Each number is 200 + 30 x the weight over the matrix's rms, rounded and kept within 0 to 999. Layers, rows and columns count from 0.

# down: layer 6 MLP down (transposed), 512x256, rms 0.0772, rows 270-287, columns 0-127
# gate: layer 6 MLP gate, 512x256, rms 0.109, rows 271-288, columns 0-127
# up: layer 6 MLP up, 512x256, rms 0.113, rows 271-288, columns 0-127
down270,127,164,198,209,201,230,243,219,211,229,180,192,181,211,230,219,238,186,177,188,223,169,179,242,193,222,171,259,159,198,175,198,226,167,168,222,160,176,179,168,212,176,197,211,150,175,163,208,243,189,174,222,234,192,214,211,217,227,166,194,236,189,194,175,155,282,208,161,202,187,206,227,165,214,214,209,194,208,198,235,276,144,203,226,244,160,203,198,228,188,211,220,206,228,230,210,200,128,239,204,218,184,166,222,161,234,267,176,207,218,204,222,177,233,209,232,207,232,217,201,164,212,151,232,165,246,257,197
gate271,175,161,156,135,251,190,161,215,188,135,206,261,229,205,141,169,209,166,197,206,215,207,210,186,197,180,207,199,206,179,226,141,209,147,182,214,200,194,208,166,227,165,270,259,191,221,173,171,154,223,215,201,215,134,200,223,198,197,184,205,197,224,221,202,237,221,269,199,179,211,219,217,161,230,179,174,267,286,210,230,167,229,224,226,204,220,174,188,168,244,201,149,126,221,187,199,222,190,176,245,165,152,233,187,228,215,202,214,188,182,236,212,216,200,201,146,211,197,232,206,217,213,155,174,222,192,189,258
up271,218,222,206,178,208,200,220,195,243,216,249,238,224,187,211,192,216,170,193,213,180,208,160,209,161,194,220,226,240,158,199,216,170,170,184,205,141,223,191,240,189,128,258,233,205,182,160,166,182,201,191,198,248,255,210,260,158,243,206,173,196,201,193,225,190,190,225,199,202,197,182,293,191,204,256,175,236,225,237,176,199,207,261,196,150,168,221,196,213,217,237,164,244,216,197,187,219,193,195,179,226,221,222,201,217,219,210,168,215,187,195,203,173,223,198,234,195,193,215,140,203,173,225,230,214,207,140,259
down271,189,182,182,177,196,276,146,230,261,202,205,189,228,208,172,165,227,184,177,246,180,161,229,164,272,223,171,135,213,198,241,198,206,214,217,194,229,191,185,262,183,224,167,203,218,192,196,155,178,194,163,229,201,198,194,198,195,179,208,160,193,231,155,203,148,172,188,231,207,198,202,192,228,196,182,173,222,226,225,178,189,229,203,185,115,180,187,196,193,218,211,211,279,200,173,179,169,268,187,230,193,204,182,190,238,205,171,182,185,187,211,216,222,236,206,193,193,181,212,199,215,189,176,234,139,177,152,181
gate272,113,231,145,202,169,222,229,224,218,229,161,234,184,195,207,211,181,214,213,264,202,197,264,165,181,160,149,212,165,212,227,202,166,228,211,104,244,223,188,211,199,269,216,239,189,185,204,210,230,234,179,237,184,197,237,221,194,195,196,205,179,142,212,172,117,225,214,216,230,205,205,202,227,166,175,189,220,191,174,166,279,220,208,177,223,205,180,196,194,174,204,195,276,186,194,213,201,209,265,222,155,200,212,194,179,207,193,196,185,151,175,187,171,147,178,230,151,251,175,204,185,162,197,188,195,199,225,159
up272,151,222,209,218,169,198,163,212,198,226,208,182,192,209,275,136,165,212,184,185,184,210,189,178,212,127,250,220,230,204,197,197,214,214,159,174,180,161,228,163,177,264,201,125,198,220,168,219,176,201,215,215,265,159,160,199,208,164,225,165,193,177,165,190,157,179,145,203,226,211,155,241,192,195,176,248,200,205,208,229,185,235,139,206,121,195,167,251,216,193,216,156,212,192,235,211,210,250,141,181,209,250,216,219,201,199,222,174,198,207,197,188,180,147,195,193,219,198,183,201,239,187,201,206,228,115,188,184
down272,212,123,207,223,211,241,192,191,210,195,184,177,191,190,199,186,224,156,258,166,180,214,198,202,229,197,230,216,240,205,201,154,173,203,199,190,211,250,219,175,163,223,171,181,167,172,200,209,242,171,263,197,210,167,156,248,212,223,196,206,202,233,188,261,201,185,202,219,192,206,122,186,224,138,145,171,228,200,217,233,248,182,232,178,192,201,198,226,182,168,245,201,251,212,182,196,168,213,187,188,150,224,125,144,223,221,154,182,232,268,225,235,196,239,205,177,155,165,191,217,140,247,171,191,248,192,232,234
gate273,198,241,186,200,186,168,217,204,170,215,211,164,185,207,190,190,167,159,223,158,183,199,181,239,174,202,240,179,256,188,180,146,222,223,183,175,191,195,217,157,226,164,171,181,231,232,235,174,201,199,260,191,226,184,193,192,194,193,214,164,211,198,207,169,232,200,176,210,248,158,159,219,234,175,159,164,208,226,238,169,128,209,192,256,206,176,198,242,196,192,203,217,186,221,168,224,198,181,159,193,209,206,263,223,145,216,153,175,207,198,251,159,186,231,213,218,215,255,204,188,235,180,177,214,217,165,209,173
up273,164,166,201,202,197,215,210,214,226,213,204,173,199,180,169,252,188,215,196,186,215,214,190,191,194,216,187,236,156,174,221,202,209,186,204,253,222,186,232,173,211,155,211,225,230,190,171,197,181,152,163,234,214,192,150,226,260,209,218,143,254,191,178,199,144,208,232,210,213,238,214,182,162,204,218,219,229,237,159,216,148,168,220,214,169,188,255,218,173,214,196,249,243,224,167,222,173,206,188,194,188,269,190,224,202,195,187,207,267,207,169,191,189,189,197,232,205,141,204,178,162,207,178,186,218,169,151,220
down273,219,213,162,208,179,131,210,244,260,198,257,214,180,197,175,201,178,178,239,221,208,234,173,170,180,210,176,192,198,186,121,207,242,208,186,99,209,141,257,204,257,241,204,208,201,237,177,239,200,167,209,215,243,225,168,116,191,186,211,256,227,223,166,232,220,195,228,236,181,182,190,136,207,190,166,205,234,191,166,209,200,213,195,207,197,207,228,202,188,205,168,221,198,223,212,234,194,153,191,134,158,169,166,188,207,180,161,204,190,217,202,181,215,200,223,210,205,230,197,202,222,222,131,205,167,175,239,217
gate274,152,248,195,186,240,230,179,220,227,183,180,220,182,197,219,203,137,167,202,239,172,243,171,197,250,179,180,230,247,229,208,235,150,206,199,197,204,208,193,188,202,255,204,178,217,189,291,218,193,206,165,144,264,199,203,238,198,216,177,229,203,191,168,200,219,245,203,183,236,156,220,208,205,226,211,199,213,194,244,207,215,243,226,176,168,250,182,193,182,237,205,169,217,225,192,188,174,176,187,172,197,251,237,242,251,237,176,193,239,162,204,178,192,191,224,203,199,211,173,227,183,127,219,177,230,272,235,242
up274,206,258,183,260,184,239,205,203,188,230,210,220,166,185,183,156,221,192,279,243,238,201,208,168,218,270,204,212,167,255,219,174,261,201,209,271,163,194,187,188,170,175,211,168,218,200,199,175,231,201,246,194,151,208,188,224,224,212,210,238,234,163,251,190,196,214,189,243,195,237,224,208,193,192,201,260,220,202,215,161,211,218,240,173,200,151,161,229,206,171,201,124,199,261,207,177,198,183,213,224,181,234,194,226,196,197,212,184,196,230,181,215,163,220,216,224,230,232,151,207,213,154,260,204,195,282,225,181
down274,223,177,167,257,195,234,168,242,248,202,170,204,147,241,252,236,251,210,192,261,178,239,201,185,207,176,170,189,176,257,228,171,176,244,216,163,261,203,152,169,186,241,216,211,219,176,204,245,198,238,189,214,231,218,199,209,161,187,198,196,176,188,187,187,223,188,203,239,167,178,207,163,199,195,238,221,215,174,184,240,163,207,170,138,213,246,160,193,200,179,178,196,203,217,231,227,190,215,193,124,165,195,268,181,259,151,184,170,253,222,165,244,195,176,192,209,224,168,203,233,179,185,244,198,164,205,160,188
gate275,163,191,146,144,248,216,194,179,244,149,162,199,217,223,233,242,221,210,227,213,165,213,159,192,152,190,190,205,140,200,225,207,196,200,156,188,190,201,188,149,232,172,203,175,214,164,188,172,196,227,198,178,160,234,173,155,222,188,196,235,144,221,216,230,210,214,257,205,216,186,215,175,215,196,208,140,197,170,215,190,254,164,185,244,237,207,235,208,184,196,165,229,220,227,177,187,225,187,187,214,201,207,245,205,220,218,144,131,206,219,235,199,213,188,174,176,155,184,203,216,161,178,253,261,204,160,280,234
up275,211,185,206,184,132,189,180,238,159,262,170,236,206,192,189,189,185,190,164,225,261,206,176,183,254,206,179,218,242,173,195,245,183,156,190,253,231,224,274,211,185,213,166,216,225,219,231,162,208,178,208,213,200,166,238,196,229,196,202,161,251,180,164,208,215,179,128,188,233,178,188,174,163,215,164,225,212,221,196,200,232,221,181,179,172,178,180,216,210,198,193,153,186,158,241,245,183,183,214,202,207,210,139,174,207,168,217,249,182,204,232,183,161,157,192,245,222,194,197,132,210,173,202,199,189,165,173,167
down275,168,176,190,197,192,254,265,154,139,120,231,181,146,247,136,202,180,226,188,142,209,225,181,212,248,183,256,245,217,174,164,167,208,216,224,212,178,161,191,217,162,272,196,223,205,219,242,158,180,200,216,194,221,205,193,253,216,216,220,206,200,174,228,226,187,156,259,159,210,184,170,206,144,160,182,184,221,222,165,193,249,195,188,203,204,250,211,152,211,153,235,193,193,148,207,196,193,231,201,179,176,169,187,204,187,238,198,190,163,195,193,137,142,248,229,240,169,212,212,183,216,168,187,208,161,187,225,223
gate276,195,236,166,202,224,184,259,167,203,205,208,247,203,134,147,193,211,181,231,221,214,225,259,213,245,227,246,209,229,198,139,212,182,264,170,212,180,180,194,213,275,205,197,218,220,171,209,178,155,206,139,180,171,192,177,193,235,168,170,173,187,175,240,234,253,188,195,165,174,198,224,183,215,174,193,185,200,181,149,227,195,175,226,179,148,167,173,210,183,162,199,191,194,215,174,253,210,180,214,199,269,233,212,188,175,207,155,218,210,207,172,204,197,250,209,207,145,166,235,183,237,211,197,241,199,241,227,220
up276,172,241,172,264,206,157,159,180,235,194,224,252,180,178,212,223,200,207,170,196,185,207,228,183,288,205,136,231,184,163,238,222,216,175,170,190,220,174,189,220,194,175,212,179,204,200,215,205,213,203,176,238,186,240,203,202,201,243,207,179,232,198,207,196,203,142,248,198,158,203,261,189,195,230,121,200,186,168,178,253,149,212,186,213,267,173,185,245,171,181,156,209,170,218,147,152,201,255,223,191,223,205,182,157,177,216,226,208,188,192,210,196,219,202,265,171,217,191,161,212,220,228,127,200,268,207,209,229
down276,146,181,152,233,148,174,258,243,221,201,181,216,218,175,196,187,167,190,233,207,247,161,181,175,204,209,162,210,168,205,222,237,197,232,208,188,204,210,203,227,229,187,230,230,239,199,155,245,209,219,155,188,159,214,221,172,237,278,226,208,264,231,185,126,240,183,212,221,217,157,195,241,175,168,187,142,213,191,158,212,220,184,215,222,228,193,204,191,218,218,226,157,188,180,251,218,209,193,222,164,206,185,187,216,213,214,235,207,239,211,188,231,207,253,198,213,166,223,185,181,247,198,189,206,213,204,215,223
gate277,197,171,169,227,217,233,256,138,160,175,229,197,259,223,198,213,203,223,167,200,156,160,196,178,255,220,197,262,226,198,182,203,181,230,175,245,187,203,222,205,255,248,154,159,182,210,183,241,238,203,150,167,201,200,215,226,278,181,189,209,261,234,171,194,145,179,187,163,254,193,229,226,183,197,201,186,245,186,243,224,201,200,209,198,224,191,195,164,129,149,233,218,169,171,192,197,188,203,211,222,156,195,217,213,254,164,203,153,174,245,205,184,156,270,229,247,219,243,233,214,209,215,239,212,210,181,178,188
up277,153,244,197,234,204,234,210,213,222,150,194,171,260,168,210,221,190,183,234,241,179,182,219,222,204,193,187,167,196,220,222,188,207,161,201,197,179,168,192,161,235,208,230,213,190,193,221,208,223,183,170,173,217,184,203,189,220,182,142,164,157,206,199,239,157,280,217,160,179,200,240,194,245,140,189,272,202,217,269,253,181,156,195,259,168,171,225,215,204,224,183,228,236,181,209,225,173,165,217,209,217,200,150,197,223,196,187,142,198,181,186,192,158,216,177,208,213,188,219,174,222,178,184,180,235,227,156,175
down277,238,208,215,235,269,185,200,235,180,218,206,218,187,208,250,182,229,178,237,180,202,186,224,169,170,191,221,161,215,266,249,233,203,105,233,230,197,252,233,192,179,191,177,159,227,202,224,180,190,179,231,115,227,158,166,231,218,172,205,225,159,206,177,209,196,172,212,187,198,210,198,180,246,231,252,209,187,174,226,240,226,159,166,189,218,189,189,205,167,185,230,197,214,222,165,249,212,240,215,213,182,150,116,188,184,197,252,239,236,231,202,198,207,158,168,194,174,195,191,185,194,215,197,162,232,203,200,192
gate278,189,154,159,204,222,280,231,208,203,210,185,221,220,174,194,207,243,205,220,195,183,182,177,170,234,151,197,191,199,245,178,189,167,250,218,181,217,190,222,221,253,140,152,208,194,197,251,157,223,135,226,135,221,239,167,148,179,169,180,232,199,181,212,217,195,222,198,154,206,260,228,224,203,205,247,189,208,186,204,219,222,194,176,193,168,202,181,178,179,183,159,231,211,219,221,236,207,197,172,198,167,156,204,184,233,186,218,204,239,232,216,151,199,182,182,157,194,163,145,223,201,179,220,199,222,228,205,161
up278,185,222,188,194,207,263,180,232,212,160,158,163,186,212,233,292,189,209,194,189,141,170,188,223,141,218,209,159,227,157,188,226,197,180,241,141,181,188,181,231,178,204,196,189,192,151,195,147,260,202,134,151,197,161,210,218,176,126,192,234,199,216,183,188,179,175,223,205,149,214,210,174,214,184,211,188,129,153,186,179,207,203,199,178,188,212,230,140,220,241,216,189,220,270,216,143,206,180,183,178,179,199,222,185,217,174,208,134,180,176,242,196,248,226,208,239,186,212,247,199,197,180,176,211,197,223,222,177
down278,208,183,195,226,170,207,198,237,183,157,218,213,192,198,197,161,176,152,188,171,253,226,201,183,158,186,234,192,203,212,164,245,184,177,212,185,178,242,146,186,213,170,252,218,133,215,144,210,207,200,207,191,212,203,268,212,192,187,170,220,152,149,204,177,206,154,218,204,242,232,179,155,179,175,135,194,242,211,168,203,191,184,198,186,262,190,200,217,176,214,242,203,198,188,189,221,175,250,191,182,234,184,178,178,233,260,211,189,208,163,207,203,213,163,252,194,212,211,198,195,238,171,200,152,174,173,223,263
gate279,226,230,139,202,203,222,238,131,218,189,224,216,234,171,174,223,196,189,143,209,186,235,285,195,213,201,247,201,167,222,204,200,167,187,184,222,184,192,193,140,186,207,231,230,152,179,203,201,204,200,236,186,159,199,214,197,203,199,167,212,204,227,219,247,191,189,190,196,255,222,174,221,199,153,184,194,227,153,156,189,208,185,235,237,162,187,195,215,146,213,124,243,196,188,176,166,236,157,231,229,196,168,234,155,131,220,212,234,249,222,169,220,186,199,163,218,182,236,129,224,188,237,164,175,181,183,150,175
up279,191,156,182,260,201,195,221,208,185,242,175,181,219,210,215,273,221,191,150,209,211,158,239,211,255,188,189,229,226,236,138,204,137,180,198,193,241,187,179,247,213,149,193,189,173,195,158,200,260,186,170,204,195,218,225,216,159,193,209,187,198,199,195,207,194,168,136,181,260,170,201,190,179,157,185,155,183,238,223,205,188,232,218,160,241,217,176,213,159,210,212,175,219,221,197,167,208,211,210,178,188,231,249,166,191,235,199,218,181,251,182,200,171,260,236,146,229,201,157,186,252,229,206,187,190,250,218,181
down279,142,211,222,222,211,128,160,175,204,169,200,185,226,241,191,154,186,218,162,231,126,206,178,181,253,200,199,211,191,244,228,314,259,193,222,164,195,156,230,194,152,202,190,243,168,227,199,178,220,232,226,166,166,225,249,178,185,188,156,238,248,195,212,164,188,229,179,179,236,247,178,190,130,173,228,155,173,231,209,260,161,233,228,191,246,161,201,166,212,218,206,196,268,215,208,245,237,191,216,211,222,178,172,264,180,215,211,188,231,175,165,199,199,222,164,210,227,240,173,167,184,194,137,210,185,227,158,208
gate280,184,208,204,151,228,145,215,181,181,200,168,173,195,208,168,214,251,172,142,208,184,217,233,166,184,199,167,221,215,244,215,234,236,233,252,141,237,245,198,182,224,108,176,171,222,240,173,180,208,198,200,183,190,187,178,188,183,194,232,226,191,203,236,207,227,195,208,165,232,202,142,139,192,196,225,222,218,206,154,214,141,182,211,154,215,221,158,207,233,213,185,216,161,194,250,175,213,245,210,189,221,231,163,199,251,197,224,237,187,201,259,179,187,213,151,191,275,150,197,194,163,242,194,196,194,174,183,192
up280,179,167,193,178,196,187,238,207,238,226,247,168,231,248,155,168,215,213,189,187,162,184,207,253,230,201,160,232,216,188,207,235,222,226,188,212,201,246,223,205,146,191,171,174,194,195,226,185,178,143,257,221,224,195,183,197,186,141,170,177,173,131,206,186,156,196,186,237,189,160,155,235,185,147,190,177,199,203,203,198,231,216,224,236,147,229,196,223,191,192,187,186,204,190,170,180,230,204,193,217,229,200,229,224,230,204,184,203,206,232,220,239,158,210,193,195,226,219,194,178,202,149,216,197,202,213,221,126
down280,194,216,204,197,141,224,183,209,176,168,132,180,255,207,195,202,189,193,196,188,177,205,185,227,188,141,243,234,167,200,218,186,184,166,210,289,171,147,185,178,186,227,219,259,170,190,192,180,240,210,252,193,223,176,201,196,214,182,175,163,192,249,187,208,197,184,260,153,205,195,195,168,233,192,201,166,272,203,225,217,239,212,221,242,215,202,213,216,180,222,186,174,235,197,203,176,195,173,236,237,171,203,139,206,185,135,153,180,204,213,157,210,235,116,264,194,149,164,224,216,205,239,203,198,149,246,141,182
gate281,165,203,188,204,225,220,193,180,225,221,214,213,216,222,196,184,165,219,172,204,209,183,206,233,208,159,227,131,197,248,252,208,220,203,199,231,177,152,155,190,166,164,200,253,223,205,234,220,241,158,205,227,173,152,185,187,229,210,194,193,206,157,206,213,257,172,184,114,201,196,200,240,163,217,159,212,192,239,162,200,191,213,181,154,192,187,223,255,251,186,207,221,241,275,155,191,215,209,215,167,202,171,202,155,181,162,181,206,196,207,201,221,211,204,206,265,214,123,204,185,214,149,219,186,204,283,154,228
up281,236,223,222,202,212,190,246,208,193,170,155,177,228,157,235,179,164,214,174,198,262,216,190,211,231,209,225,189,231,188,164,235,203,283,228,159,219,200,176,231,219,190,201,175,189,191,208,180,246,120,271,195,170,213,252,207,205,176,196,210,169,258,211,198,216,190,188,246,237,206,168,254,141,218,220,206,158,237,207,165,203,184,195,232,186,160,218,149,214,249,218,176,232,226,192,190,237,186,182,171,213,161,169,215,220,239,159,222,189,190,169,190,205,166,198,193,212,173,270,212,173,183,143,183,197,170,281,198
down281,205,211,156,191,200,194,163,202,160,177,179,217,166,170,236,197,226,176,180,222,211,206,211,217,218,215,161,192,169,178,208,222,171,218,188,184,200,214,200,221,213,246,215,233,188,204,183,209,151,222,165,208,152,181,209,220,239,180,119,171,203,214,190,244,179,182,230,204,219,214,184,219,165,192,229,220,202,146,229,245,163,223,167,255,248,175,257,173,247,173,187,169,223,171,192,229,210,238,181,204,146,210,199,108,232,163,224,173,183,168,191,243,233,185,215,207,194,212,198,210,238,151,210,137,205,232,219,229
gate282,206,250,199,228,200,145,162,211,244,213,254,223,210,166,193,175,164,171,182,190,185,152,173,143,149,221,207,177,186,174,262,238,177,204,163,207,229,191,177,174,200,218,196,195,215,154,194,219,202,228,236,252,239,282,207,126,231,249,152,189,238,154,258,162,172,179,209,230,219,211,179,205,193,250,191,220,234,197,220,224,201,217,219,196,218,166,238,176,213,182,226,193,168,181,257,228,187,253,221,186,194,185,141,190,201,109,204,198,219,196,206,206,158,241,203,154,168,169,245,219,196,225,176,232,301,171,188,188
up282,216,206,164,195,216,203,173,224,190,228,219,208,151,182,238,221,202,183,187,210,180,166,208,146,214,184,201,248,179,239,147,212,205,191,202,200,209,173,213,240,253,187,177,209,174,221,218,185,229,242,206,198,149,214,185,159,183,216,166,203,210,173,197,192,194,243,221,212,182,208,127,289,183,205,160,230,199,238,185,164,199,144,212,170,189,200,197,290,190,237,223,220,149,186,195,190,183,189,160,220,143,160,147,217,226,160,240,220,171,240,221,205,201,181,168,198,189,182,215,219,205,197,209,233,197,216,264,185
down282,189,174,244,202,170,209,195,177,197,157,198,239,328,179,168,259,237,221,204,214,179,184,223,168,172,157,172,231,130,215,205,205,195,270,224,226,206,202,114,209,197,207,224,256,237,195,215,165,167,206,216,220,175,211,243,120,168,218,188,207,175,159,219,197,209,202,198,208,206,204,188,203,191,199,227,188,188,160,186,211,210,174,208,186,182,154,246,208,234,259,164,158,187,213,183,238,161,146,186,224,211,224,207,193,188,133,225,229,209,230,246,231,209,182,197,212,135,207,164,202,185,240,133,185,286,200,213,200
gate283,215,160,200,230,252,186,207,182,146,211,169,196,211,166,233,247,197,179,191,224,220,146,219,189,160,230,184,190,185,225,220,214,246,224,227,220,225,130,198,184,236,207,181,221,155,195,198,156,199,242,201,248,206,223,205,235,267,194,145,231,197,165,237,214,209,188,247,237,152,173,219,199,219,228,214,207,193,266,215,195,134,177,189,202,223,177,213,272,173,218,212,206,200,194,250,179,240,138,158,118,160,226,201,150,262,218,210,212,162,168,184,215,248,199,226,180,238,173,198,181,169,186,195,186,202,224,183,152
up283,182,177,275,256,149,217,165,207,175,166,184,250,180,180,264,191,207,164,233,202,199,188,190,236,185,217,234,159,205,181,217,222,181,243,242,215,233,203,169,243,197,170,227,194,229,150,191,236,190,210,201,248,208,206,162,214,239,202,256,236,205,176,201,235,177,210,234,195,196,188,202,190,253,227,183,213,208,209,247,162,230,156,194,124,211,162,138,225,243,188,247,246,243,233,212,201,188,167,184,167,214,221,178,222,224,210,192,231,174,203,179,200,215,181,199,141,204,214,151,228,152,224,110,204,219,181,188,217
down283,208,242,192,180,229,244,209,193,178,159,294,203,167,209,173,224,199,190,168,209,238,218,224,193,185,169,173,238,225,132,263,180,216,171,211,168,184,188,253,194,217,232,219,151,220,199,232,218,210,170,184,212,118,187,196,197,218,249,174,223,166,215,246,151,204,235,257,172,247,207,142,207,121,155,167,211,189,183,186,164,190,234,223,264,169,225,175,169,199,218,195,155,188,198,182,218,210,159,219,206,194,221,221,241,187,189,180,221,207,136,197,225,205,247,235,223,172,168,211,156,182,200,194,179,144,196,195,207
gate284,252,199,181,244,157,241,207,267,238,228,217,212,218,223,241,184,175,183,201,228,209,221,231,172,188,172,191,173,192,188,194,179,172,220,141,217,140,174,200,187,152,148,181,197,192,165,228,203,188,154,204,186,163,186,193,157,230,174,166,174,203,149,183,170,163,194,202,253,218,169,173,247,220,268,182,204,205,183,201,158,209,184,184,189,192,162,170,218,180,261,185,231,214,117,229,201,191,199,145,168,200,208,194,200,210,155,181,172,198,213,186,178,164,197,197,192,204,217,189,230,174,175,234,150,188,177,215,200
up284,178,193,218,195,196,228,196,223,190,212,203,205,219,193,206,197,180,153,184,133,227,146,215,194,229,169,169,225,199,275,195,248,219,161,203,195,174,188,208,230,215,256,182,240,98,128,180,224,285,197,199,213,187,224,244,183,216,205,207,149,262,239,245,158,127,254,175,198,243,138,134,138,188,235,175,184,170,165,212,188,207,142,213,222,176,211,152,143,213,149,212,165,234,233,218,171,191,198,204,169,164,214,187,132,198,204,246,133,116,225,180,189,218,196,155,225,237,164,206,216,209,229,224,197,187,184,213,258
down284,219,183,190,153,188,173,193,195,189,140,189,222,175,211,206,210,184,191,169,246,245,207,259,228,218,170,194,172,163,211,132,192,199,245,226,260,192,191,221,215,187,248,188,209,170,239,247,194,203,234,237,187,198,211,199,158,187,200,146,188,217,172,189,195,240,189,224,235,236,171,217,197,208,204,206,204,233,184,214,199,208,172,249,192,223,226,182,159,181,233,177,190,172,213,162,250,201,137,204,214,175,196,221,183,230,198,134,177,218,205,105,225,133,215,240,187,216,244,155,189,219,175,173,153,203,189,137,202
gate285,181,197,219,203,249,187,240,155,205,242,210,247,158,225,233,187,266,160,222,215,252,147,211,200,196,209,227,152,229,221,182,198,135,202,222,236,215,146,206,257,217,213,207,177,191,230,192,195,190,191,190,212,230,279,219,134,210,154,197,222,204,185,212,174,187,251,211,198,170,151,228,177,193,225,205,198,159,178,220,213,167,138,213,214,209,273,236,196,201,207,213,143,233,202,187,190,191,242,174,197,120,202,122,191,192,190,200,216,164,161,225,193,165,198,199,211,167,204,221,176,228,244,165,208,237,188,216,241
up285,207,173,196,212,207,170,232,223,190,174,162,195,224,154,231,225,212,238,209,170,189,198,259,224,191,187,181,164,249,180,210,220,176,212,138,187,252,159,273,208,190,159,181,186,239,152,226,221,188,209,160,186,194,202,167,207,169,195,203,223,212,223,126,229,215,181,191,217,175,169,204,132,242,177,243,224,226,189,146,169,146,198,292,208,205,168,167,228,190,173,187,202,203,192,179,224,241,166,210,178,196,257,152,158,241,153,208,237,164,202,184,199,212,238,222,137,163,144,169,156,208,179,247,212,165,265,200,244
down285,162,217,198,217,269,142,196,193,221,284,185,215,202,202,225,232,231,199,190,174,229,166,196,174,236,214,214,138,156,175,219,206,182,195,223,236,177,210,184,213,160,179,232,280,174,180,280,201,168,162,196,204,162,221,133,160,171,158,154,187,225,228,229,218,182,197,162,203,238,222,231,150,195,269,201,224,173,164,170,167,205,143,164,241,144,210,200,238,157,162,191,218,199,202,233,215,190,164,225,177,156,236,177,197,159,207,182,199,180,198,211,191,217,198,173,168,145,240,169,219,154,162,177,230,241,187,148,150
gate286,176,172,147,196,241,176,206,165,213,223,180,193,196,217,200,195,201,221,223,166,172,175,227,237,214,125,194,187,242,177,207,187,149,206,259,220,192,227,209,198,216,212,192,230,199,228,232,165,184,248,202,145,194,186,231,194,192,222,162,193,181,242,226,230,201,171,198,167,182,207,150,188,192,147,196,208,170,192,206,180,247,208,203,213,201,189,184,226,211,196,202,202,163,237,184,151,194,226,219,227,187,182,175,241,168,195,201,172,230,198,147,185,233,184,244,141,231,220,217,203,200,153,194,238,176,208,196,245
up286,167,215,219,242,178,193,166,213,233,185,166,198,208,196,131,213,193,257,174,203,177,220,183,221,210,226,195,185,213,190,231,199,224,234,235,158,204,188,167,264,186,249,202,207,274,184,207,149,173,230,216,228,156,240,200,263,224,219,194,211,166,183,230,286,170,243,185,189,232,224,248,230,212,202,167,207,261,129,244,166,201,186,197,212,167,237,185,213,212,229,195,231,196,255,229,214,219,212,213,191,227,223,188,184,235,178,185,224,232,267,230,179,239,199,185,214,164,191,232,214,227,203,150,149,220,178,194,181
down286,192,198,225,180,136,221,195,210,221,178,149,245,120,212,229,191,208,185,172,202,188,197,239,199,129,190,172,205,186,196,191,204,179,237,143,194,214,164,205,255,193,151,210,144,207,180,195,216,221,178,176,220,210,201,209,156,217,186,210,200,201,177,216,179,229,193,172,225,198,171,241,186,212,218,174,203,169,208,190,233,184,275,191,195,260,204,194,172,197,190,249,200,223,211,199,177,169,182,203,248,219,177,202,158,157,193,227,146,154,190,204,191,210,256,151,219,239,196,144,196,193,230,238,230,182,174,245,151
gate287,205,170,213,149,163,226,205,155,208,188,170,232,231,243,135,211,221,190,218,215,139,237,247,230,234,133,216,152,194,140,195,205,174,224,194,201,180,230,180,240,160,198,209,225,177,244,248,226,186,213,246,195,245,191,206,160,180,213,234,200,237,251,188,194,189,211,215,222,173,230,208,190,164,182,171,195,169,201,171,212,168,178,222,210,189,230,223,219,189,170,226,178,248,189,219,196,187,261,199,222,194,225,200,157,219,238,215,177,270,183,180,229,218,269,247,147,157,175,192,225,207,190,226,215,189,266,187,198
up287,201,250,211,195,235,215,173,153,209,185,249,165,181,199,135,173,249,167,210,242,224,207,188,139,133,242,187,228,198,161,210,225,199,184,249,212,179,243,192,167,206,231,202,168,184,201,202,217,115,129,284,199,283,226,182,201,245,247,174,186,207,164,162,194,274,212,222,242,276,214,207,248,176,248,263,182,163,206,244,193,143,251,244,203,191,193,172,237,191,158,281,213,213,171,225,165,153,195,160,197,257,208,183,192,208,154,240,205,171,199,168,180,216,189,155,236,190,178,206,218,222,209,195,202,249,229,185,162
down287,160,235,161,273,191,212,243,212,110,190,210,218,204,200,237,174,251,157,170,229,213,213,217,240,198,227,198,179,185,243,165,241,186,194,167,187,255,153,190,176,222,226,136,157,224,205,149,223,210,194,214,209,208,141,239,190,202,166,240,269,257,146,180,179,184,201,163,188,163,206,198,168,167,281,199,247,169,217,218,205,192,271,202,224,162,252,183,170,188,190,192,282,181,212,224,101,267,203,182,241,190,193,182,201,180,199,171,192,233,194,187,178,199,255,172,187,196,217,206,192,196,175,160,212,117,228,227,215
gate288,215,196,187,225,171,223,227,253,233,180,249,191,177,229,224,184,186,171,172,201,222,172,231,170,161,225,222,226,185,189,165,241,154,194,161,249,189,172,223,198,197,193,192,222,200,211,260,186,187,243,168,188,207,208,193,184,206,267,195,208,258,240,195,201,167,255,207,163,208,207,234,232,258,181,163,235,195,246,179,167,165,204,250,212,189,218,221,231,184,203,189,186,262,184,204,184,189,160,207,149,261,189,191,199,237,189,257,204,169,221,192,170,233,213,188,162,195,180,175,228,222,210,171,184,191,185,198,214
up288,146,207,256,219,187,178,220,177,154,244,202,164,212,180,208,188,198,230,166,209,172,159,201,250,231,168,220,212,195,187,178,195,195,226,230,230,201,174,187,187,205,193,197,209,212,195,174,220,243,152,186,193,238,202,237,246,166,210,196,247,176,239,197,172,211,185,218,157,225,206,243,181,209,179,219,211,211,243,137,202,194,226,218,200,190,189,233,217,208,220,150,149,190,214,221,195,116,179,181,189,189,183,188,190,158,203,175,196,279,173,260,219,150,147,176,141,229,159,218,228,187,187,226,189,184,190,229,163